Weights of a small transformer language model.
Size: 8 layers, 12 heads of 64 (3 for keys and values), vocabulary 25304.
Architecture: rotary positions, biases, untied embeddings, gated attention, a norm on each head, an embedding shortcut, capped logits.
Training: 620M tokens, 6754 steps.
Each number is 128 + 24 x the weight over the matrix's rms, rounded and kept within 0 to 255. Layers, rows and columns count from 0. Numbers have three digits each.

# layer 5 attention value, 192x768, rms 0.0817, rows 93-127, columns 64-127
143171152150130137135169120168147153171123162139126145123134112144145133105138115115128088123147159131099123114160149116150155167136130153149109139128186158108093114151117159101101123113083150
148094125134142159152137135089158104116165135142153118098124130155152137118153110160149163136078107125100126110161133089132155127133142099129124160123112159103122131119133162133128111098104072
139159144176151105154145133124129098108170100117127164104122175139142133106112127107127129083145119123111094164116172093098147129141132076114090148156127142106110122146099106106149141118141155
094128107085130159127114128104144136124137107114150128134135142121160127137130149139129097133147156133088079127122140120106128131163138087110138091092131130132125127122130134075163147130087119
134134113144132133154149148106148121135131095154145130155133113147100103165142109128139113121126087099113107143087136146119124129117115153141127123125152119080134118152119092136132142156096098
123111123131144124146098141124139193146177126093114102141130187100110153131129091150155101113108103110143160108157112124142115122119104122100117134125095095125144143159135091151116159142112090
138126144140136097109112118087137154133138065087125173166131125165128109124134087141115160139084104107170128107143161123169152166152119181156152131135158114120118140169174104093148139116106136
142103175114074128105168159144133131082140131122125128116164136101167135103157111164153095145119138114149119126140095125132131131144088131147113189170125163112127154136135135127131151165129139
154096189108143095127108155124085137170137109147131148148174124119141143094135113139120135111177070151107118147117169194097142117097103141123122152138117119130145083143131165118149135126159125
122097142138127081151112167118113160120115082126127123130138125129078122141063122117159130136104177081151149104144133102133144122116140107142101119171106194117100126103090109101160118146134130
134166137148130121155136189117132183151133149122132099136109142139117132134156150107121108071081110100098140141131110135136141130157126154122150077142118136114176117133173081119105141139101128
111121071113144111145130122117130122180152142123128108116172105148150126122153081120130083066117106144143105124165144103094122087105112123140116118144151141110091117155148108132103143135097128
119112134133163094135115127107117097137171137060133137134105142118150113177158165146072106138147162157129125152117168133116142109180158119142106138170117087146172093128114102128141121153123117
135121140158111126125141137145140125138143180106144190159150100111159108107118097110143131149109128091143145147136112142124130150139150096121188104177086142074132115144069144133096102105084165
114111097150157125128084108118168116104109077134150144145127135175095098145143123076113147064182113103162155129139081108139144126139083139061154082112151109087137141108121103125102141153093160
143118100141173138119124095119128146192092091121156140126122112116110115095143159163111126122182187154164108111151159124098119159122116166115143118129105152168124105124097101129099171129122101
149126111148095150101102116143087155153124117159085102119158127134149117142183131127110120132179159116112147113164136104127130157176109111127140151126104101117134112135090081114098124141109109
133110169082099119142091136063139160144134139100146160112119083135131160112109100127117123097088134100125135122159130117140132140134109108164168133174133143134131109038131128137099107097180156
155136118175112133124090073133164109171123119118099146158150164100119127091137123158095120173125106160124101134115159117139127141098095122131147122131135123123135138090082121120136146122121139
163124106160154145188146131130140157089157120129145106165119108126164130137131135143122141131138119134130114105106122141161133144155155132107098144149112129133112159110153151093132156111111127
162163096096072200136112124188097174140106130118100162141152155131161150153146118125138072107136158137086129099138138169113159124169148118140187124158110151139165119126075113103135174134150136
110121141116143108145106163169110127174188118085172126170145126083132117157174117118123093088116155133100135147132154112086098098107119139163087103080169149118128118121183115120096131091144110
163128108112150129064106103145161137138110170121129135139108139101150189154118157092127146151125170123113125134142087145139131121110134113131164114133133156122088116114135167138124123118142144
161110152125162103171050089086124135170108103121155104129100111155141122123105130103146111107099141135148129082104078132123130090115128082141103155123100114120138125106152139138137118134099144
143149106120146114099165083139126148104134104115202133078130084169158127093139113122136150074162143149138086158147160078126117142114150127154084134139127115141125151139143077142120120179138144
107153082097131107131135127100130135115120158134157102186154128162121150146104088146123139107126098100147137144113123092126118093105099158154126136147101110154114103088127160101124112142113097
145161080136151097136144127136135159114137129122131144122126131152094140144138139101115119124089117157158104116161146129096154152141107162169128128096103145130147138119118109127151182135133058
132120122087124151161123138138146139151141111152136126115154148147160159179102162151106142117142112117114093100116084126086154136162144149119105170157160116073155149087126178119151135125108155
122169104140164163098108091123101098145114141118148112106134117102138137107096144146124159125093136123153146153132126167128100109178126145104092076145113072094113120146107135123116131141092137
118131137143132093148130142103147121127143148133139125128099167142177069119162112090139129105128076132185110123123095162149125105141100120106132139122136122148160144130126092166123138127114132
107146125125140103152085125125118147159146171146095123137121123106119125124119166094116102162125107112127152171148135145133159124138115162142136115136143104110090159127146095114081105136118094
146115160119141099102089142134115105148161134135147106130123091088103124114131132136125119164117135110095102135094136117114123108108121164141104107097120128121140137149160146158155123145118125
132105169104126109136093134125118111111146137156122160128123126132132135129131083131119106156138144134119158152168134137153124090057134139124091148118130111108132109132112106168117122091106142
092161156142113108111162110118117133114116097160097100114116123114110149141083177149171174133131147097151119161163105159084135128142134120129144147123143137084110098138108128085091122088134143
133130177101111138101146126157109123123123094128123134132132164137149117151119096114113104104091138161124118135115128148115124090152098073104178144114107131122146131076141173108133122078147139
# layer 5 attention output (transposed), 768x768, rms 0.0645, rows 285-319,349-383,413-447,477-511, columns 64-127
114152166142126137128173099132146132160141119117155146124159146113161134083186138123156107132115119126075171159157145141140104145129135149146158171137192126164143083113152162128056100105102134
126083126146137110154091079099112100141109154083157133107160078100143139124095094101143165155110141123162129086142143126118139158131097129127136148106112110131145147190121124122127140078124126
140159152161146092161148106150169134108138113133114151124135114153096153127125130123082106119136105142090152137168130106127196111169092125087073142109107136105108112123122149141118148090139138
112142108100106137101133174100122157144095110109127105134143125169137107119111106169137103170144102144105100118129154095113101127115103088114133109130103136102100104134129137088139141143092116
151117133101113092159111138130147091178053139137198131126170065180103092152076108122124120118123084099141120122125140174134156161150114164133131137121111125098118091133102064114093109138109130
151126128122077157115133112099146146132160131082175086071104142093162171177148080125158108124123131101117144121139118116125141122134146114134090132118110081143112139158082086126160145116139104
137118118096164130129105137116185157126121111134177110163122130097143117133155106115087162127139143083144151124098112155159107170133156125171113147150113111129136160139141105145137148176100136
167067126137110175107175131166127117125113150188117119126166141077149136135094127148149125166139126137156120102144152141133120120100082142138128172154138126136134154108142129115129151201134137
105158172141146112150110081104119157145125125131116148138108098148140099130153144125090138086112156142121120106145151141133125129090093103103156127109145127137132086145128166117154155105126162
133140135125117126159083164134138152123156097172110119153125131127102119129135131105140075076135141113120156108136186117109139144104134122170142149133143149132097134107120120148132133092165102
144188114154141137108159157135131144120111150156145116129148119157121110115112158135171134077131129137102102126093124128090160102140136116124104125113134121123104123140143156152104107123102128
129113086097123141151115099166097125169120103089166110105111130126136092163152108137109125073119099181171151113129143130104154109099152148106122096147164122136144101149170076125114172130099143
121168094118107094131106116067146070120160127119091119136123150127142136157122184139151121168157137128108147121096170095183109157131128143199150116173101099120111105132116065131157134152154144
130087138185075102125136186138155151142104127118106147134115106121117139115119120112156143136120110130126122141149118167178108124076145090157199099149112156161137132113124122141063067119160109
091104166100143140110086165130125099105106145121167128132140132170130116142144139101135124152129135130191111089123124158151130102145104140099130142094121126093094111153121089139121150096129134
135119135149132117120066119142162164166098129066108167139106126102112105136155144151093160136123136110147103120129129180132151155123116156124142098168118073164143180127074092104157149169136114
162131097118099127070109157114162129128071139143116113126126122154169139106136113125176124163141156133116154128132104119133145165135166149131125130135152073111122124121112092128120108147141066
119105120137140129112101107117102152158136157105126130145112149116165165075142111110100101092122101102127088119155101100099128146113125105141162123137119145163121127086123128163115100118141096
140139101201113154148129126083148075158103121177121173143109135159146080110112129130079108153117096135126133140097130124171101133152095121165152125122125136136153110140099136134081111135134136
137127122147130142208122089117164155096136127099093112128089111103139140117077152107135147125147117118116118137186122130129159124126133162123110192150093131115133142124147097105153094153144143
155130090132144136114120114178118143139112133120115118099133179134152187138169141116171139140140112104079132124151115141128108116092135128153137106153104101127138100141121100147129164175145118
093097122128126123125115134137102141125145140099101096133127112121138111177166158133125095089119135128091161180097099170136128115143127176130081122117125123133117144150158142128125144108118128
092165155124117120119115131115131107151154137151143105139166188124103129117129135134151154127138121161084084123122112174143123138115157131115130139131117150147093154109116153134147142095108115
165115165108128124104095122093110136179076124141085137136114128128112106109176117090126122108108136151117089070104165148115103088132123103149107125148103148101136127084130119151120131141130139
160125137121110126124132081138118134148105123116124105128111112152095104111131128132121142126133126090145146115134137117120110113124174117152113129141119092132119149140154097145112130119130151
124111115135112123098119148079092137128094192166174137169126142155128142149079108096131147133144067113124148131104153127123080149109099137103150091161087110137103156140119159125123132134088133
146084131139128132122151126127153105095118082087087148110081143088115137118114147119134099133078114109154105153145107112099111110109168142104142122133104163101131175108129153132113133118135104
135107093129109121098101124157125094125117122145125104135158116175091116148110141142143162146150150135143119147160154117098109111132113068095096158128150127103118135066130165120161089119151126
118114092083148183127102095120100174171131159161155133104104134072135160133091115139151150144101142144121122149094140137172082116150157131130076104116134096135130123113114090145121137126086148
127118174123107150106157104175104099086111148148183191080123140128136075129193119111201153130110084139159084163129103162112108108137123127134107122162114146163142098150138109177095099134122142
110155147116119124122073119138129116115122162133137084147122152108168110121081124096124098127111105130145176109118142142163152118156137158128127102116142128136138142138130139107105098111118124
111126114104116087160133159146100105122189099122121144086155134119109122131132155117108131146138114147085109105143114139118099063096104116151078118121138150144110165114167150128127124132123114
112134145167120098167137119123111145133126121144119145150161123128175115103139102094145121144097119155141178172156125213119174089105146142138104110178117121123127109137164122151156139103129108
114142184124131106118126138078123113089134167184092109154110140109125174143089154157136125178131099111118150154151127148097116118103168126160173150159105186123151109143126165127100128129150133
155116145141124134110134128154119124145110123173141120146122145137161145134130122131138119132114159131170127122149126143094154097166127095102136150126140183119124104044113175144116135144150126
127149134113125106134158162117146126088119156122139091114129127104119134131154135106175090101103123107143116165136160159118129093123110181079127121113120114114102130074139113145124133166146088
121105129077175103114145142135096129139103111119141088119160142126157141112115145167117142132138126148146125120191145077119125152119133105127144090157139157173077183125128119157140150136132089
082112119130124136109160114153143147119130110113122121133114131095118124126129144118178099169109129121100120152144124159136121085113136169142132107133144173147143132150134086125117122154100094
150129138145107110119110137078090127100099178131093156108109130163145091124114142108131079114134127145151144146153124140134108152179149127123108184163079143158139162118127140126130089148139144
119122136112120117132128130119113118114154128185108156088150142134122139099129141136133121101158108118106138110139129093107159120135152132137117096138100186120157131151159151142164118139153113
146108121135139139091144064130152122131120117118132108150119116171096105146130094148149150140102126129131157170131137121119109111105136124172101121135089104135144097097122138099119128129152129
129095118110129110124167123128136076103140146170119123137178111149115107119116150128094114126081147107146144168138106082156118094154120109171122126094135139116166139127113139140128105116143114
090167129168125144136112120153095129122139156135151106091139127121114102180162152145156120132115099126110139112129136095139107130128131126108095107153176155130173125127143117119148123155137142
162145124105126123100114170123180121136147143120136114159148153131098144120153123123122109094114134153109146116126095097136104127117123132157115109127101146145115129121106099141148138142142139
121119128102087131111150109136145137150088131132153154136107128130165092122136145160123134184164124121126105134183091136127094151096120159140111114129099099142182109147123123136142081112122091
090117090115094121094144142180140111145129154164151203148140125146095127151125109154105106142135089113177117124147154088141114078149149133138123132057140129122125098145161131135110122156131151
143129137134175121119116105141072113094098120128164119139118146162152165138102102096129110144130164140120151119126175135144115112094160076114097135161134147181162111135081134082126154126124127
139175119130127098150106134133092139157115153167155137142128052153144103106102127193105156081143156128144125102161070167137124150097104119162173153127108160124165128086137122140126109127165105
112135099140187161151171155136157088098127138129128071150158142125163111155126134167079122118134088090145135119145136143126092101122166161129146153153129147146132124131155175126163155135126131
130135113114165179123128158070112124119126106146126132078134160161131129164144146146130154087116131149173105142120128163135129076104139078141113136115140113144111146093146091157100155097143169
120124109127145158125103138138125134137128137122129150142121132142125141137132116107116141125131131115122149102090174152090126128099172171138096111134119151118122109110103143157070142104084076
125121129130149138162075118168125131089142134111101113137101140136178165105118173116117115132142140150126101088128114137143140130137071124151151110125154163173137140120151116128148087128144117
131109118119134114126131159126093153114165158145131144120118156105110130093107128093112101136136117119123113087149122145063144145124118112134121155123133094136176163167155105130158128110136157
084109128105151154149104190139125147155171135145120092141087169102107131113121197093147141078104154105138194126147155163122130142161171118097148149135170086122107161122114099109131170122129145
144122138128112173093110114122106138126127107164132134109116124155123154097127109139124083090169073106118130131155083122166122107127106077148150140116110138126138116118112139131103145097143153
102129192141096063115121122159173100150071143095156139175105087141097084106105120125085137159098096114099116058166128126109142142121115140143093121097087152149156120090135140081132132162120076
139140134085144138144128102127140126135132121146163117110147082161074111117128138182119144118154175119151113118099127129120108111109141119174115097125109143134136163146116154131132118147160089
149104122130143125177127112115125140150154112156064154133163112142114150128110179144159114148146093129113142141131114133106125143174081159152162133136157096143148142118156102143091113157154180
106156157160093133145131087141070104104135129112135147095098140170103136125130116164159154150119125150118113131126092112126123113099126151128129087081143129174144160130124130095115162122128158
132134112146170138154095115111127120136120114121099103076146144162139091173129126114152084120106131122154114117146095111105140162084155144107148100123134101114136146108188160147150127081143119
129122099116113125138138181131102128156068126105118152144150146097126142166161105169175129138095142126123091117106102151137151110087178105088123104130095125128104140105156092125164119124145135
154120143152092116128140135092113115138173150085109071133112134109147074103105158144118146121111115129105170094126131100115154133136139099114126155143114107116128141145086113148115152102161132
105135123087101125126121122116132154126158157138129141114154110152136149121117077144134094101167153153114163173125121159150122157107141159129156134136096130114158083132148137115142086060126142
117158120113168121154102171110114131133135174116162137152187106117128139073129090149136157135103110112129146138152128163138069133129091136111120144135116121126132118154121144122154128160155104
082111150109163146131096117129126155158114117121122140129148123133106131138083132108117107164148133128142104102126119126141136153158136139123101141138140121114108107139118144116126110127102149
106161165129123126148151137134082131117089176127131142111140115133112116101131126155127150165094146117121088125098117136161119099153133121154110152122148145153092185155099134106125102174075155
123142144105128131091143134140093153161106115157123163143081138134100167132089136151122149102133133094169101106151130105175158121154100105165147097108081141175133107133067106126145103119128154
112143140172099120122138102102143119166129083094162123148152115109084147134157145130113108120142090147140138117102126123133118102150139115122134079101129128129169125155117121090121129132139097
111145145092156160162083126149198135112115112131137079111134144152137112131163092089106154159112118136174123126162122192126129081120146133174145137149096133135147153126095138116132142145128111
166057115077150148101141129127123132147142135164100136145143125096201148132158129141106155133093169172161136090184103128143146136133131127121146125111136085187117076100127126131139119129161103
092115102140109109145114109164139129153132155148109158141148149100140130126099112087144156136116093113107113078145125082091113071163159131100106136184134117129068118130144121128141159176172126
099151194147098167203117073099151141125113141110137122112123163109106104131113161155129092118090161110117134158169092111093155149113092122103103106146124100164170146088147128157122091091174124
139112147172093147099121135103158114173162156103117181126158132190148135135150108145082128080144145092153136113117157123091116129140089129155096148099096149132139123078176116102144100131139096
123107131175124127141159126151117154128134077113144115125159126123132159143124120096147157135118142146110127136116092150123176108159107129129132152127127151131132112122122106133177138121151123
138101133097125091096125106083111117111121143119145169116098142100162126127143132160194107109155074174060145166163108138106105170140138191144070145109132101144090104172195165172085094088123159
106113161129102141132143102122170132164121126166112109173096089078104095103131102112148155154121124109161072116103136099155131136159144114163141096095123087122101085137197106138098108133089122
114088121098141128156111133144140141131103070123141140156079151157110141127167116113092121149102112140195109123158130141162185068161100189165154120128159118169143139118132131168131166122125127
108129137093163109073127166106119136121096122112160159124152117116135090101157116088135131136134134136108100149169120162123129189091137126127209096115077122158195107115173133102134094102118107
120133136113107119114143110058142090162116170151127162141111111162135168140143124146115086111115128142107126180148104159158156144150149098131102153125098103131155124137110099161124113108122167
120120119124154108098162128075176103105150176141149127118108098146135148158121134093154132193110114147166165107144134103159143125140131097143161143143166129150121126140159168096116145147154140
129137161121124136132141108109127123105126174116163110128094084095170102156144155156128113138122112135160107140095156122153147111196163142107148155186132106123141092148106127106152119122117155
151112089100112133176099137137116176098170111136120140124087127113157120133145130120132121084092068115111099121107105105135113113085140145087133144152146094099097124173127104112153173146112159
126163087131102125114137093076115116133151173091149119133143136119134136138089124106141141115131143162098123137089097100110117155125129129111159111137147123115171159121107132124130101088126100
132110140133139126121126129112146151125095174082191142085069143120169165135111126169154134155140109105125129138078151123158125150140097113081158151133132165139108152101114085089095108148136114
122121086096105134144109127092128096195074136100182125152104122128128147092127172158128166090138117175137136087207122140125135145126104177131118104097120184157148172094130155138127158126133150
173164115097104148124107141064178136141153069125167154140096124108122134116161134121133126146131140135059102132160120129146184188134123141102135126161145133155118108101154127131160120120073190
083129096115137096133133109059121149172178155118085104113154091185082172159120130121106105102157115083146157135119108160169113145110078121122144089072119123178116156113076147113168119094126156
153067137126120099146141077135139114138125100116162104105147127168128172156104146080134107119093109093152142104117166137185094129144159133140091172121129148125184137152089112156132060091115128
142154162132102138194182125144079115152092138081103193124126132126150109129107101167096108135123103137089173156159146124124130117133128099113105111094139070124144165168138101120114082122155115
127121152113135116095122109123091126147108083131140124132074190117090158103110189141128141057099131121168145131145115147181126141126135155143108127164161129166139162187140125144085132112095136
115139075127090120143149147165117166130114157135079080100161126148122087116113122107145120140103143140082090152103117089103166159123123125159084147176138125137172111138123132127200157112159130
117111088159089087081114115119134125093097140151098169108137129124158126149120147114144142144114115114144132125136138181147109118132128131111126170111146115136118111149098165118108099102187116
118132102118098101134097136124103116127107141122145139116103189192168066098153151149142126143130093106069100132145108122089148080127122123119096110122125114115129131153190132147147167128139112
153135123129130141098095096153096072119108114092119142134130114101166120151103165117111108091132137128119111131116104125142128179159112125104120142146145113117107109140108117122133133120128164
123093107136095125138174133113118120122129185169142140131102186108135100106084092140122171160109150118105121114129104118148099143174102133158135129118145156140117112125119124132104123162142109
114123132146119123154110120129109152127143138156162139134206139164113084141109142164086148141121115133106084126094149115160142142132119137181086136122109119140107105097073095177145090152066088
120143130107145113164126110106121162134119165111170145139143132086162151149114143133186164158112142094095115093167108149099140162147118135120128125121140106153150106148160147136132145111134092
113132186130135114118118126133160136114137141128168131140126149104114159135094141112156156124089177124097105139139109137122116120096064152076123081121134079123166138090127097087118112108104108
133067129119122126133163116147144147139167128131169109141125149116106119087095129168116124136083121111141092156124149151149185111168114142115131124118147130124154132160115117127139109113131183
148122141177127117108135128116106099070151141156122115117124126099098126138120122145150126110145131112119106129101120117096096128165114135097142105098143158102125143115129141118088121123147137
135124092117118139116108150073133180156081172098118115138134153117161131111088138118148098129116144088102136099169106129119126145133115135105153134110107196123114176115177132132150074079130123
105162127085128108120121126113134150137145128131167170141144128156130091092158108142086107121144162157110112121125102131138075131122136143137126086081125132085144103116119156136153107127148112
133122119132171124125124161140131112120119126120116120160136125170134124099159130136149164103133112162138120176149112064107154120086146161127089139130103098133112139105122131111147109143113155
111137105158160115150158103108090110092152123131116123124053131107142154162107143139156101126171116133085128164106128121103125114154150120139126118140109080133163146143129139114143129104109106
135129162120127117066167116150102157149144123164133165112112175192160119102132109144154122150129077117155169140078115164116094121113090116156111113116093118167171137140161155093128131121149153
111076112108130146114152103081135155140160102135130082108100110150167109141135127131147118137065117121085158127114056184145105152161132121108126099092071132137092209160126084126152165114143132
124147136121145139128157148113097137121098122122139125125153169135123164081138100095098155131136160159122104123077169102127081121124119115077122130151097154126102118124127138145130094109122136
119131104070163169154134142113133126132143139116157101115117128132103137116125155085141134104103137100119166116146122117126101144155146067219164127158179124111128145145086137101121104143091157
147155119141120130123133138114147148094106159117108156107171126092139130114114087110104143114119166134157149117127107125133161128089190113153140129147162127128118155138111134175122078136104138
156120142149079120169105118150147136144117137159137138092131101106107088161114118205116161150092112113141135145104125129133160147132153130118111174127120128121131175160141158105139142149139132
136111092115123129093093129091120112138093115131152139122138082153116114115125104115114096108198136095113206125096174111089102076151121136142189115193144150179136129103162092126122105150161150
093166135141110119115167093111111148119152153098070102163107129151214137160092165127141087170156110097100108158100105128094127125095101124098106140115118100082108126153201145132119116117099131
146109166136141141103104147131153147124142162151139119162122149100109156135125163127121114111142139085142124104150123132128106180096060133135149073132161145114122114158097094128134126093165139
115133111156085137120118129123133111136153159141138103116129162103102112125081135152125102178123122115138145111170158051058099159163154141132066100122101181121139141108166105109116139146133132
122153089106155176110168115105158091118136119163137149181140062137171111175132084151136145147140094142142118123146127135145100107168170107126114170128156082103134117110168142147132132155120111
110110096157135100133124102143134172169097093089115140097148135168157146131139149158089147146150130142082149105131179156128110137083182103092103168123101086110139113077121136126108136139122123
129123125104136126104111146141105122171126158123134112131107168097124159164085152106146061121130166174084136134120130163192126079094155152125154158134104179202158172135115121132110120111143137
143128136182102117114167129160106107124144103155127135101124114092126096149055104107109137153135118136168109155122080159135105141113109138113147149139147163104142142144129144140128098140104123
126116079105108135132127124111130085090103141122111087122116134146152124149186095122111167156139137140094140133102087154141150112169120140198109121138136145196108139125160104139143151132102122
119150129113166127143134142160098162101166096111073125112127152097135120092133141110139113153095102141157140170061159114098144149101133118085132106153130108130109143121105103095152100098147124
153119157135116066134122128161058140129105164148090145142181107094149169151115115114104128105146117106183116149136094189124187152162131151109106151122131095111067109132183110163123117145143080
136101151112110138160118118141121067165108142136099106151159136105117143154144126102168148128081093114171140109112107161122114140131150124139135136110136130150121129171168105101132112118104097
128114169153146135097092097094139102116228106140081112104095134123131127134085154156106162117127132147107136138112111143086131121109120156151116105098103160109108156181099131116096117130120153
121160129143157084118132158100170085108142090163122132148091101132162123117133181115123154087128094148109115124141099113166129133116157125140192116082153110135130169149116127192098157144097113
118155135149095092106109168103142095125125139150099113091152140147158130107137108143121099133124108161125109112101143129142105158142127137126093122116152156114160110108116140146086111149090131
118126123160125102116118158141137126140105157146136124139084127124075082125131132103145106136118144138097112131146095159129151135130115102131114122129109120094158115154109105126106062144176177
112138121101148106116105123122158142134093140116135136182159161126077111132092128154123142147134161129158091128129134112153170136114147100141138137155136136126153108113126120098110136131114143
116158107136159118114147136131100094128148110120146124125171135101124107147129147143112111053167153133095138143114136145127116137132072118098147117133155125111135119114146111112139111163116135
131160169150106122130177109152156070147127115153080175154127145134115137106115132158154116120154162117127152145150096144126114117161148114147150134133148172140096134118109124087148170113119135
052132133138154102112125124135117130174121088149089101123154107131131141117121126111138149118141160099157140110125139112118138142151147122145134120083143119108155097114146129111143086161122108
085120099151116110105138125160105113144134090154093131093118130127161098089152131175104111144139128126086102145127084148136121151123120152170122095101111143131099166173131128127160146118116106
103126128108113168149113122148146138180160162105128120105102113137104127092091152131107134120143169125076137135151119108111088145160109110131112156170126189096070141122100121047198101125093179
115104100095126109149182128077107087184122144136124124123102097121145073110111122102134099115105091139126083118121121114145100121141139111140086143151091124114152161161181100104146141127126130
146095143103138087093134145103088147131143125140120135147188134131146142120121164099151126097117113130119145118144151091101154166121087137120134141119102136144138095147123102107140174095156114
123172119111103103149108146107188135122118104122145137132105148108119142154130134123138108197108105113161127149147171096110180171172132176124095125112150084131139126124147141131130149124122098
123117097115110128136112131132146076153139143066132151109100150137116144099132139127114137097154112134114150104139128123072148112084140109140168141106076170176146117094107104133114107119129111
135120125127128113092102123105124123144119169115125139133120140123142146118136138116131119085140107090134132121081127161113150183165122132105113148125151071098096109129122126119108125121152150
140100121148120125124148085176145097125140157114097145119103114150108113120146086109114116116136128104144108149089136144091092183122143121167100091119144124156122130118135115120128108140116115
122107138169125187127094171146120114144119128080168118167154100063137162145134131053090066105094132087099098094110107118124148119102108120125143131102106151157123146105122125112114137155144141
116145143152117137116097150144149190081131119130107088110093085130158152134139142104118166112143126121143168119102164077150120131087148110124115095108111130123133114146148153125117165140131111
# layer 5 attention query, 768x768, rms 0.0738, rows 512-519,576-583,640-647,704-711, columns 64-127
111190103113130127153070041110069119172145118060148122179091102108187186150150113140149178148054126051130167119175109120128079125130123204130149083146154083174101121121090137098121109155121151
126144149130111108135127133143123133123136098159129145123163130147082117106121127123133143146148106135118142121135132125107129125126158134122144161101124155103128140100120132110118155107115117
129096120109136120108111142148161139084126098123116129122103133115138116117104128184100098108145132130135093156122122107118103082133168110111163133147098113100150154144126120085140100143135122
124118092116131157099122117094177095134139160135160155128105106159124114152134110082127063152121101108180120139108117155135127129102137112097139131118139127143146085156139155139141104094142135
132170129152099136168082103188108092139145124108115133139126107105105167139133113107120156137130154121151119112135129163134095114131112139122132113152154149128117133119144112132163127147118125
114146099145139146130139120120114112133122135123148130159127127122141150115123137152127128125113134125129099124142148157136104157160143118102128098117110125153143114118106102167111133149120136
116120100114104133090142129116119143124107154127105145113133134126121132116104131113095139124149133116098139144119136097131128104159111154137116150154136138145089142116115124135118129142149135
113106161141119127182124091127159120114128154131120168145146125130149135115135082110090135121148118104140108134136120142127140127117188152125109140154116136093156133108131154116099117124092122
122128120141122116137123106121130109118122133104124126131130114126122122134139121132137118129126139125125131139132121138116135117119126134125143128124123124129127128118119142122115128126146126
136122124129136132135145140122119132119140126131130133115115118126138118134123127122113115114136128135127100132113124119130100124117140114120134123125121129098136149129122130141141156112116133
146127142103121128137133125106143126118143143122106105125107107123154128138104118142112138124132130130121109115135135126119126132143148138131119119124098138108127127128137105133115121129141135
120122125128131117161156098098108115095155125125145128135126097136155121134126123122091104121111134113120121136146134124122143112148129125130134128129097128110151095133141141129096146086114133
126098125155116135129105081115115093091102133091115123135136098136155163111111160122103099120131164151104155162120135125152106132147118113144159144124116125147124116135119135150130141137136147
111132128165122133151109090116153111099087162114118118136111144121153134136141143115127091122132134160124141167157157168114122099120144129178120102141121097155170114125146164140120108114112151
138140126139150128123168142112116115103126163101123148117118123076126128138129140143162108162095144168120154121100113145112105146150082123172125104136121147169120158139130153127123112152155104
132118102100136174161155139143095083144139131146117131117154130110134125174149152148151126120125133156151113122133106172113064118127141153107152138151097089112169119125146154100176150119147114
115152138146141121115093121138137117153106137138095155119133097101134137137126109166087097128171166087123131121136169124125199149163082133102107083156163151104104110143148167173180130137111098
111126068093106157133109117132136135111118129155172088113129113187129140140134110128179187095102130098131156133113147118128147094093108140137135126119093118124135141093130118105141115150127148
095072154139117167094117116113121114144112134119106132087152151124132163107146116148123139169169114079145101120160123112116119136126147182101132108151150160114182119074100156136079083125136137
127153148169153092126120103164130128122121174117103133123112109109113115142155122116142113143177092146126113129105085105143127173097085118095138089132122119143192138101156137064096113155157120
123150151087114133132119100119122088150108119146143138132171125093160118154145114131128156131149160143098086136105130141152105116143124142130150094108137116130149164148126116103131153132122111
107166135124138142180134126166125115099081105085112154139149124158168135132142090118129091115116150090149120184138128162135139186103104130124159111096113154181126087109153114133142138079098092
130134123129143150128132079099121163163159102149138116132132156103113094115121089143103138154155145108121113141114168100100127137149115150159139113182130149100121134085145154136139089181131112
088131182108089145188092098107117114149161099104128139076115126167133128131117112136136159151152149120194113134090105137105164124101138112151142125116133127149117155094120140102097109145102108
169143163136120094099124100128177136121129113124125142123119141134142122105126141148126139173142096069146136155111143119105093126148103095113144106139132138120142124123147157140087087086137083
095126097102125134131145126122146109128145156161157134119135120128098130152116131117116127100119148112126111119095109150119135120114162145113154129087136125117125140113099100122120138111091145
158083100119140128145121132146139161112117128126125144109128121127126092118112054178162095153168119097127104118079128146077114109141142089114140128125106123114128159151129162145139124107102089
107119149144137116136148129158212119127116176135090140084153107128088134124123113113111113139148117115146128111073102115130121122123114094086137086117152103122152067148138145136142153151136139
145194164133133136133132111135118103184142142117169133116100122126142158108134100148141126144129141135157092130122176121168081131101113130132111132139143112162136125122100126128134156169120138
110145129132141121136103108130125124126135114134123135087123137126166133138171095105121123102119135126129119122181117116083150126129103141153076112146125116138116103131144136171127139122109115
108136117132122128158167122073115147149125164133110117101116113094125158150124095093115160106126127151124137142159148137137128143135104123135124117147110149135085105159120143194119137126144107
133115131098129160121149134137140120113122136110106149124111152130143110119122123133153172126157144133144109123107120149122140114120115099119162090102120080148131127118107129123154127112108132
# layer 5 attention key, 192x768, rms 0.0694, rows 128-134, columns 64-127
135137123133115123119136106126110123141140134104125128127133128137158117121132148128114119123128155155149130139134138112122086131127118125151131122149123100128118142117124124128118131134127132
113127136133122109133124119147138111139129120122106123124132102114146149118133133127113130119118157147134143156135137117102124129118126141148116101147144091139125142101112152137135147132115132
103113122144119104144138154141127112111128093130130109147121124128138112120103167085114114116128146140133121153126120142138127112106120112155141139148153121115112120086127134138125116137127129
128158123135111131121145107155128136098119116142132150135108124114123145133140108123120126145105098140134142131127147108146097138090123123126159104120137102140138149158133124175118166133140132
136133135105131107117120133124161147143127156112103128120119118119105119122162107150124118137142182131132139139103106132115129127129132136144139121129139137131109119123121125126121129127123123
101143126110107120099120094130136098147095144133181122131124141141120158104128158110141151144144140114131134119145117121122112118150137133129123114134125124114095133130140145117128129157132144
124143140130119108149095101155132142127153133123107119114118123133139140138134140104146127157099116120154142117138152134159196159124112130128109100104165147132148128128121169120154151141157106